python train.py --n_layer=18 --d_model=96 --n_head=4 --n_kv_head=1 --head_dim=32 --d_mlp=256 --vocab_size=32000 --activation="swiglu" --norm="rmsnorm" --norm_place="pre" --norm_eps=1e-06 --positions="rope" --rope_base=10000.0 --rope_fraction=1.0 --qk_norm=true --attn_scale=0.177 --bias="none" --tie_embeddings=false --parallel_block=false --extras=["capped logits"] --init="uniform" --init_std_qkv=0.0435 --init_std_o=0.0 --init_std_up=0.0435 --init_std_down=0.0 --optimizer="adamw" --lr=0.00554 --lr_mult_qkv=0.5 --lr_mult_up=0.996 --beta1=0.9 --beta2=0.98 --lr_head=0.0103 --warmup_steps=320 --schedule="cos" --final_lr_fraction=0.0 --batch_tokens=65536 --seq_len=1024 --doc_mask=true --train_tokens=393800000 --steps=6009 --dataset="wikipedia_en"
Each number is 128 + 24 x the weight over the matrix's rms, rounded and kept within 0 to 255. Layers, rows and columns count from 0. Numbers have three digits each.

# layer 4 MLP gate, 256x96, rms 0.189, rows 225-255, columns 0-95
102188128117125131128125147131142137154143143132136099110128191143085124066110134114132095166122141118103147128125111173152075153080122089139190163098097170086100148142111092144150148107141168160183113171136121143146150078070125091124169096167154125138148134134082115132115118108053190146
121103161106149161118129173111141115101101131170133135148106144115101121133097168165163167144179132182137117118111105136102088148111127092138143134116128178138110124127052136128105118135139131153110144106124122119150099130129126124145114051125149113109127163122164146168134132113126151119
130138159141147155114128159140118154138131103122136112102052143136116116127156161146134130134179135120167126126106110133106129122124132117091125166137145175111136154162124120127100161100131098138157143137095101108128122088157110121110133122112167145126132141111182107167118138114128131151
137158131163084102150134147135140135130116154121129087134135097118129133099113168141106155122113133106103087093164154180108080133068146111117087132143113177123155117083182112093120159127114152153113100099113108126122149172124136103155155095121112101117145094146108097137117109132137149143
093119151116134090133103115133173150168184121105116128157119111180103114146104135138141121079148168128117140149111091107171134124149104115119125169132128118130114144121111087171138136084132142111147156126154081119148125132149123157144142202163159106117123175154157142149127123135129154099
134143128126141097128128169168082126172082144140106155134142123126101116107148156184099129127158105128099120122130132156155103130121100143146156118143139127121118159107152150138147117129155115120109116157137124122144105154148161120185164084102096084123125149130099159131126146120106134121
136144135094120132154142112149163129127118156129130121124154112120110125141131170155137133126118130097147103137136152137159089118115126110133127118137125124123123143137163152143130130136148116134136119113128150111137149129141129127150146115126116135133150119125109136161132133125150140132
119130138128121087133125130107129119149136137121141097159144148081080120118135103117133119130099133132125149126124152125136153109104099090118138137115110140138095164139117131130118145130097130117111122133116100142131132127165139108131077154148158190129139131101144115112121096133121115128
135178155101126131122135160088078114115127129128111092088077144142147153058126117131102164161139111107109164123127149118145063133110143117128118132138172184164154132140099156160130131135140128121098120110119106119134121132156136086118140094162114088139125170088129044097151116063131168145
132128078105117090135142137150128120134165142139062127092106087153093154081166111121129131133146123139137133120136184131134144118109090109133103143111121114140176130108097068141100136129110115096102120126107107136159151097140117095160126138110115123172182143129141151112122090134153155155
098157136130122182147112149143158154173150130128097123157121171132113108162132161112100130086098128084096149137153099108151156113077161143097136181084152173145141148106131110115132086113095150178116141150128082116157100211155134181112067111144130110160165118127148161123123111118147111116
075115082130132140129142130111150150161103146110130121136128124110125120129082112182120091149091146124135115180150131126147120133108099130131151121097127164126193117103135097131150155108147152150088106098112079108154133087125133152146111101165105100126122091152123130117151127122117099133
092125142107077115107139128108106138149138132128157137143142168098126137133169106096118131136081104185129143118141108166169126157123113095095157145124130127117141097115081128160140156131185123118094129111114176113134129151114130145118131143143130156138120136108116174103111129111123127114
148122137125128127120117139162136111116086099157184116178114117150148092082132086148143135131125204145138146107147157165117154139095086130102118142143102114133159135144187141142165146159099130127115151129119172100155120135110147126157198139113154121112168082092154117127078159123119134118
158150139113101127117125167134086109123081138187127102181139094150137144140163147128111099133114110120122114132132138123157129173116126121107172138174164143158150115125167145174144103163115118127125092143139117177147151150120093109121127123107118124134124086116134156120178166147114108113
106139109119132121157100130135103108117149152131139111118079136121148164081143128112159103147157130183058133150175155115082089128143117148151157126151126097166101120118142126140124120166113118123129124123143103191135129099109145079091113102128123115087130176098109142059138138147096091122
092153157142138108096149126126172134130117114148137126113127144113103099039166209126161136106123119136121105137140100122129102123108130126163178107111182134154147099157154107130147135104121123100164183057103153132144118147120127134081148086142113134106101177167119116118140131126103186137
112129134103113095113125125124094141135142116114105124142136124116166123128116109170115130167174117127124140160138119146116090163142125097105122167181141155144152139117140105170132117195174120121126167140138120083177152149142158126127158158155092164126092123120150148095137101098128168103
174119136134138111101120142167135124156131135149123110118139122136111130068103137121110129193140179107145103123171129196097110178119161099139074135156099116132090120131115134103145146149155117115090129145143135137118111117107119095096146150135122131121115123080152114118148116119119166120
145135123150127125112154169091157139109103108121105097096099105095102106099115164140129111138112114108124082130142110146115115127066117069119187194130156185113149138143136114177125124135116141132128112119147145118172125159133110120151135092126131133156123138102125116053129137116115132167
147105156117114131133119121105119108109113150127184082142113142161089147150156137134094123116149071126161140100126159142158064139107127112144128134133156089147157131141148165128150138122182174122112117101134130125131095145111119133153161139127108125131195163096077105105129143105143140146
152128138101093115191102121136110135108094128127074112151098111098124155100135109135118147135156139082075140115139143125134114145089112131097145147149155132154130123133125125123124150153109166149114139110140163114145133162116126134145078107149102146159188129126140133103130126142126120142
129189071115134101222122135127145132138140105127136128106099127119070111117143102113118129102104112153117115108098119138143158136097120161099146114127162135135129144121111140112143121114105162115159109148095108128123109154134100128108101160120140110133157140159131108088174116139139130154
142121139150102164128156144113130148159119148133143110115116095172101152109147120124135108139137122140138148133172156120136124145123122113076179138135128156178156174088118115129147160163140127070130105118076126116115083126061173136185152146128163187137146147122129148131162106115063138138
125112129167123130145142141162136125118091117126116107153125117136121097121129112117109067145150164095114168199166143115107155096086077122101187158101118104127164144104143153191134144126146195122159102112174121121177117131143118126167113086114120145136129145178106143131152125098132153137
131122073174154088103122110155156113121142128118088126114103148068128102140172125111142147123116141178107117148150124130126139151167118132123110134101172161134123143072118114132121103121127123142136120096102091113143174118137154109098121128140096172140125082089135138108103152132111161127
140146153146173124169140100143147134148121137168124122119117111123101126147143092149110114113112129084165120146148189105103144100101107143138160123110096130122099108105184125111151115122109119133169128118135117132126132125130145122115170109128101110161112113156110117129144107155115134143
073134102096101147128120130149090145170119135156130130155108076133127083130128109130152137141095143151141134107099101135082087107091098113109166160147112113166153142139158127158111169112104111142136125115118112136145140113161175134086109096132134137126139157145160114126169146106133118143
121114142105102112112130122141131166128102132152122131100141111162128115132111082077130155114086141133121175132142095160103149118120143129116114177101149116164110192152068096145142126135130132121143131135131118098118097114170152125177135192162123103148111138096174109162100160185129170133
136143074130108136142166111117173131145142149093113095091103145103136141126113111169142150126141166127138164162154133170144135112102111117103114135124108136117110125123099129093128109155136143127124140120133169137115119144119111119116118103133150118116130111112107122114097208119087126103
103152146163116127152115114156179114193128123196125123137098170139123158151112092120094134117087198120133190130175121165153077120085129094136113162115189077162145183153126120151124188080111145146193107146119138149128160141130128077112145128142172100138119126122092150138101110141117128125
# layer 4 MLP up, 256x96, rms 0.169, rows 225-255, columns 0-95
127117173103121115094135157157176091115093111100103122172117117121139133149158109147127146113148108120118164114189148108113121090114114122080093140111156138141143125114117084160122122148123100149126145098146168073158110173121086146131102090110118148107111126153117134125148124138157116125
108078159130134158107153105150151117135125105109146163083159144123101105170111129095108098113130110120087142125103127102145148113123095131148119130117133081107100150079123120147146097082174180151109161112121147171105069162191142148116120142130103104131094151113138125120118162153133162129
152142092124099100120109107145116108094101148133107160111115148131130139094131160083124132186141087155155104113144131115106138174166137156127188136101144145139113083111118152100108105209141140102120120137123124127129118128097139146163141132103105101114185153153131097095118122134095136132
166119094189120108113124137148153109150120140120161108173174132110140111138119171144095152122096108103125106123123116145087096089117155153103103133113120147116172110102162133089132141138117135162115102128100149104145131124110157118150128138105106142115167078112136094106098090143158145128
118120097136145109142176118100127100128093104156139120130139133073113143095082126115147165121103158119154134133110156169095136094147102149135089088121082132141138129208094149116117068110106122143073073124112133134085120115092129071096112100114120131118151126111138098137139144111138071143
132089108149109108123109140080110082113149069135152124199115104117133157142113133122159133116138124113135122121138096150165104163135090159084119138120122141144155125128086079151155091158130139112155075179133145133147142116120161138114104144133110162100105106160132094155112128164137095154
144152130104102138154136099143145135125114144144128125120142117127108130136152164144134136133126121107150099120152166133157084119101112112147136121134136119102109146138160135146128135157158111122148118111138154124136140118121125117137163112114125139119146106141108118161135138123160157129
146156134135119166129140128112143100131098096138089113117163113130138102155108094146112129123139106098124139136121139132141121092155136089153133131083085156120088146113143144130159133150121109125133117113127117190133106126119149123148109128148129166084121147136137134096129130108125104163
152130147101101118168111160137142159136121105137154148090108135115123113158158145179131100217080147118124123098111143144162145125144080109145115148147158105127160130161120135115111144148119104154127160123140159081141155122156070136070101166151105151134118077133118133111142151122099073122
110162124088144103080139149103171125099133154167127126123143097141125145128100174129122120165145157092144167131130143097162119116151148150120133154160116125160101143162108090124133136115136117110123119167137106146114166120099115120123153117139099101118120122133128123172119153098150118102
090131134126128107119166149134117108157151148168157116076138117111158170155100162085108177141119129118170104091135181150103157112125141134184103106161126125159101177134153145085099069150130064088102110129094133123133135120105127114158116120142159135163108159128156139145072110149123117125
125145136123121096135125111116139125122101121087077130123099087117085145100117109127123128140145144141135099171136129136084104116151114143166123131108143123148142127174120146125134112081155087104141123142126173129129141119116148113143109164144079130105167106142124179069126146090155143116
137132095117130111126109150148091150092153113112144124107128172137173117131101130124126098136131138147115133090180103091067097146128120102138142125113121177128143137175132135113098134097150124114104162126130152089097120113116139117149135104131146102100103108133111120105137107104114176145
105131113115138122138116112148155164110131148136131145167133133160095148097159137187150130130072151124089081148108129107110137137121109107083121135117112164113132110174156136119057112125138118148042128130130143172121121115118116118128125172110107130135164123131107140124152125175119116112
117110181171137199115137110162114126120118139128116121120136163141159135122112133086109146110140135122129142142132103137148118101099106127160120141127133131125122144147145128108080127130149130078166137141111117140123135143120092133135109099116160136146119142167130145064093127117130093124
141099077152122163134121136139117126175146106127120108166124130109108112126141097126162134181130120106102141135108085117056113144134077135101146120156114096119163110175144150145135142143120129114103188122085172156144162151154153115122132066141149132130170097128152150137103145112087134132
136111135185153096123122096128138128132127115156123137108118106080107139134110160130121167139074109130137110185106117088122105112089093053107128147120132150165122181163164110112090081143144091093106108116117116126156157108122123146125081117108094193104103108120155162119149143126110130141
096140114140071142106120132138116148141125144075123110156162125096120147140125161148123125122121174131078126117141113083096121164143132146126133134135127130154139083145142100164116120126142141106110149104120119115165159130092157152152198158169144114115184129134102138134099110145173141096
107138147163121141113152113128085113146159068140118102155130135078138153119121124119117124110112120102146133115143124130134107126083140127143073124165079111118166115137123118141140131123135087155084122121110165136117114157136143118094157122113127174145106099105099157142102133104161083142
173139103140141144138151136124156100098134125137144110126136099085098139120115162097138134086104113082161131123108102145086108136132139121101136133113120140071125094149161172130110121166110124107130094110122176167112141141156148119142126115098087137118130087087091115096120135163160177131
091139104138159133123143145151125138153145097139138123158118141168166100098168074144149128136117139134112117125133133124156168142113131121101113138125121115137145105096126107128097120167091085135102159095095108103150150131145155142118111145149132180131078105079151166165117105145186139127
124151106130129091143144153134159146158133131143156132090111146166108134137155128143148127109110143175157152163179101145076097123147140105119106142093121145118117103100149128145106121113155114114107125178106112156124145074126114120113140123096125124094052122118126131140162167105134158134
141115147131128162131120137074110136088145161114111143093133152117139144114166119113113142102121125156130167165119085135143111122132115135110123155133104157100160127133108149111146151089132150121149141110145118147108125127110128122124122118151141118123120139123119090145116101154112096099
103192085099131132093140111082080161164123111116073116100160108148107088169113151142110132088084135134113112105088106120152120153096139116140155115135109179149101103086117116122159165135124118140099113134094081146093121103120133118108142099141076123142132135132128133124167118136066123157
124082141177141140140131118154128114114111106126118079113144117103130133120173140077101121117121133106157145123143108100083146099068101149112152120080150063158156107173138129189122103134142137088145114140170126103158108103115110156154128128112130080158163083156142110106179109089132098139
110133129120126129114126132086157154104180122109158088143146103132133129150163147110115149168123097126098087138112159098136101108094102096092140153130098128180144109144130074149147122106149110133124113154117137104136152149148140125123144092097094101149100097115100138141159170100133141134
121145140132190110187142118139137113139170126118124148128104129131115129160155120157151128142101122133169113160139208115131136131105112124150152124118121139095132129088152132102131114114111106147165105138126100131130130092105139127099162105157113113146071124130119142136147108154147148146
135124161125139106138116115102109118130104102115143106102112103139132136156141102103116134136158101123130153144112148085129158081066055171088127118147112158119139138121145148163128133106164122149109142119082128177114108113121162142170149143119093148150137131141095126153132147112126120112
080122161161164220129120141119078128138152131104107143117123152116140102108120143117098154118104088154164113106113125133139120130091138117096113115140108107078140110164130133129150184133110113155154097152116116102117113151144103119095098123102136125131143149159115100113149107129099109114
122136098129094175166135117124141126159113113142144138119125121151092152170105116126099115101113083145143116084149103121115124133135113136133136123124112100121107135123103158134133120166159182124112113093139108144124118138130119159140092158118102104092146095137055124143114145098104140107
127105102182128118090126113164133121163131160108117108151126143106115146133138129141120120128086174101142153170135108134130118119132160119117101145100137128131117143181093068129093138076109142175145132116114129158128127110160131111096130134129202104081102165125084160104107109154153154106
# layer 4 MLP down (transposed), 256x96, rms 0.166, rows 225-255, columns 0-95
134155138122109111123137179151156159119119134118116037182135127114123114099114154138116159105133129103148128153157126108109100127128110108100071113128136150099125144097144129117122115117141120123121109094110098114067087136083095094153137093178117146111161090122108129145162150058156127125
139056117116143132163131133158117118134162134126119080122153155155113139088121105110094106117096118125132112140106118120166103148156081117108150097083123093141164163053108090162125114101149137159133076116122129134130135139101089158144133123111105113166171147114086112130088128126090117159
126115110134087061137204158125105083132114135150140182120104145119124122128106169153124112144142099149141134125148136147113168157174172128136164207117150154142145107114124104143186107149132126127099136117127130152192168117111148134144139140139107106167169155142130116123135139115120165152
120100120132122148132135121120161153097130131115154157160150117138108102129127093115159149129119106143171157124107120096152134070177117131121135063131149108132146121159103123139127117140139103144125144152135161119079099082096142146152140160136141154133134151166125138086125130129114129124
118145124136125113119037132142135174111153127105138157114121131180129124158140143133114124123141125125111131131111117128150133142144126120123129247161129141125100133112132113134129127146121143139136115116114129124170139145140096142147142145148148132146134130149134141141114135127147148117
139117120102131128128187115110149133154146129162067117137110179141123113142143085114119147152138145129152092148130132150091137115150105111129150114111129107121123141127159170106130125168140124148144155122108109144128068134177095121170154131099117129164123173128146075159104146115085148112
143097130141136113133160100135121099133118140136114144129119137119147143133094111102138140125116131117134130124145126134106131131155130110138103046127110110099138124149141130150145124117140155116130139140130134117102134115132146135114125131126118107135136123135114134124121127111097132113
109125122109133152145134120166154093114124134149124138117134137119136139126129124150157140137119108113105153157158153170129116119123125109148154086122107133095142156109126114146140122131114165130129119143119127161136126149122144167182116121164111100096157159164139114109147112153109127165
137069149075132082135174168113130165139143142124144126075111096125171112157123138097146101137062127122094137122143125120141104115105132122178114051152167123132131160130155117110135121114147140128129079148133139133144122098124109108087148146140127164172140129143175115154121171139045125140
122134103129108100101127115162169140110153127108133173094119110096124149101168136125114149175138149111136112127157107129120125159170129173140119191114153172115141137118120111161119144132160105142123127126122140140147131141115130123177141114104128087117131163132147150097153094158114140124
144154109125097170129048149143161137114132095108124119161113161105112107154139148140126117121140124113073141128107134131104133118110132140108117212082139137142111123116137122103135134139127153147128093148162132139144090199149101199111121129124131107151118091132148169166119121163139105112
123165142158120129106189149139196129140119122113113088068190142137117159130116150105101064135135120109126149106123097113129126109095110152092094152140161104111198105146159129125115135123107133128108135131123142124113142146130123128113126123124119088115091111104128133131096123149141111169
127126125164144128139114112131111149159162114148166127146101158106135110121146111133095087148113113139134106124155139114109113152131108178134190116187105136107148142121143086111116130153106081136131083170141121099126148099124098115153137120107138135088116080140128133168128104121101096115
146108143125093116134143116110114085133125106132086160143091113140135127116146124118114140149105048162089117149115159116087150095142137111158100100129101130109153139153146073138132119142083093138125133141113186121122117136132076133101094098084113116169107146111102150090128115164182145114
116154129122115102146075082129141125114146137110135105116136104139162127153141148110090165123147106139143135113115127113127147148163146126107109141126144100100133179112117132167137106127129162138092101108098126132121153133133171091127117131151133100173134130127138109099093114116136134222
120158100119129122111144103111153135116119109155145106093142165056131125137111109104120138143079134131126135134147106208104113130080115154138141117113114138132103143113095137121089131154096171147109136153134150154138143106152118174138100111145117118076156114128105124138078132089110094078
095144136158119157118229133133149093130155166125127129095160130130134097098134177083156121116115098159109132126096091096168131111119135139125167056133100088151125115132112128129115106127106117099116132128112185174141106144125115068079131104125142106141129141107119148129111127199123183108
127101111137121159139147148131116122172112108112122130114137121122072156115105138145151127117093130144129170108108126093134111062096134165135070077106108081140169108089114130093120165099126127157152108145127085139092108154074106121139112159105144125141117127136101127126129161149124128132
113115132139122119098093142113117169139120158106138172130131093107113116080112148138145123111109136122154160107088108170120118099090082153122105093129125093143106119121152152157153140120135089158118110118162136141070119122108110121095149157112160163141131095132127121105148130142147161089
141121125162138151105146151131083151057139101124158157113157112112083121164113127116088131092105132079155140146134124128157136078139121078125187200122143102077120106104097156092130146144173140144127103158101165185141107170115099110087152117135099111144149091129105108138125122147147109148
150134199125124139144116132103144133138131132119135122122130143144108130133139129143134127133175119119136148150125113144116095145091152112157153161110146093132150102150123161162115140146125117160118137095140175167129097109098105072133155142109114124143141150125082119138089147102094109181
127148158124127110151186168122128102118089123127095129135075146127128140140114111130121115149143150101142111147137139102109093173081110131132151133158140131142133077147114146168123147128156132111147111123141138180144101124128147081122083124143120151145154145117110121143140193122152190184
112146137144120150105162115117157140106093109142124119141129125134108126140158140147142121116150142150167132138143114120128128141148137137126079111155133147113109138107158118165150135085111142141150089135112141086138183130145116117137140108126121125130180122132121144144120106112097138110
113127126143139150111155100106114122122124148056093133132143093146167111104120111070124156126140114157094138115066122093135125090126152149104162126141150135149148146122162080109136130124093117124133115122113128133173110128102160175117124099156132140169141179158123155129117104173110151048
126140122091135121127135129074143124136184144111108156142122118140131136161122154146158128132099126135122116062114133131160126121147154152149105079160135146093104115121120117101143130141106113128106118135101136138059139146119124114101137139132136116141107155139128131148127159154112110090
113133145127129140135088112085184120147187110117127113118162158135127138094080147164137175142107135139105115134095148122125107097110146076136167081129120143146121115144149102127113085113120107107132128164068141109131089121103142149149138131133137087132089131186097116108098114147124111184
111105112111088125110170101144110141147131128121138138108124108153166138121113138098155120107117121097132126112140130094129118100142133132132138044119135121120125104133138121126140119160174139140154107144159112124090126142123151150135106123099123109141126114125121132153139110141115131179
134176156131097095121111133099140166108150108131122122091094147191167140114187135159092126137137117112136115155131155108102153110097146166120140073162120126131114145096096139111147125150141124144138119113175157149148114139106108121122165156083107127144159070116128141166118127095155068148
130133132152119169141150146056154166125109111124128116133125122122123118138121130142121104132105126109121139154136115134122128068082099153109132186139145107134147155131156149102126102135149130139131114104159118140164122136136140125185111131142160147075120157144109110137160114146108148131
139103145150144107138067112118102113126109124115109137158106109178159158126156111105091134108123113098141132110142135142117132131144128119100152138159158142102099143115173145169122141088153150128116077088104095116096116137139182171173112154121113150135094142076118123119162087125093133087
139117077150114102115131106110109145131103125125134146138128121086130149102143125111162129094118135121103152119162117102137164107180158148140122090109147109119096116149151097130067107123139145143134104096141138109094152137103112123158089110119191164098120184126137126109157128137188150060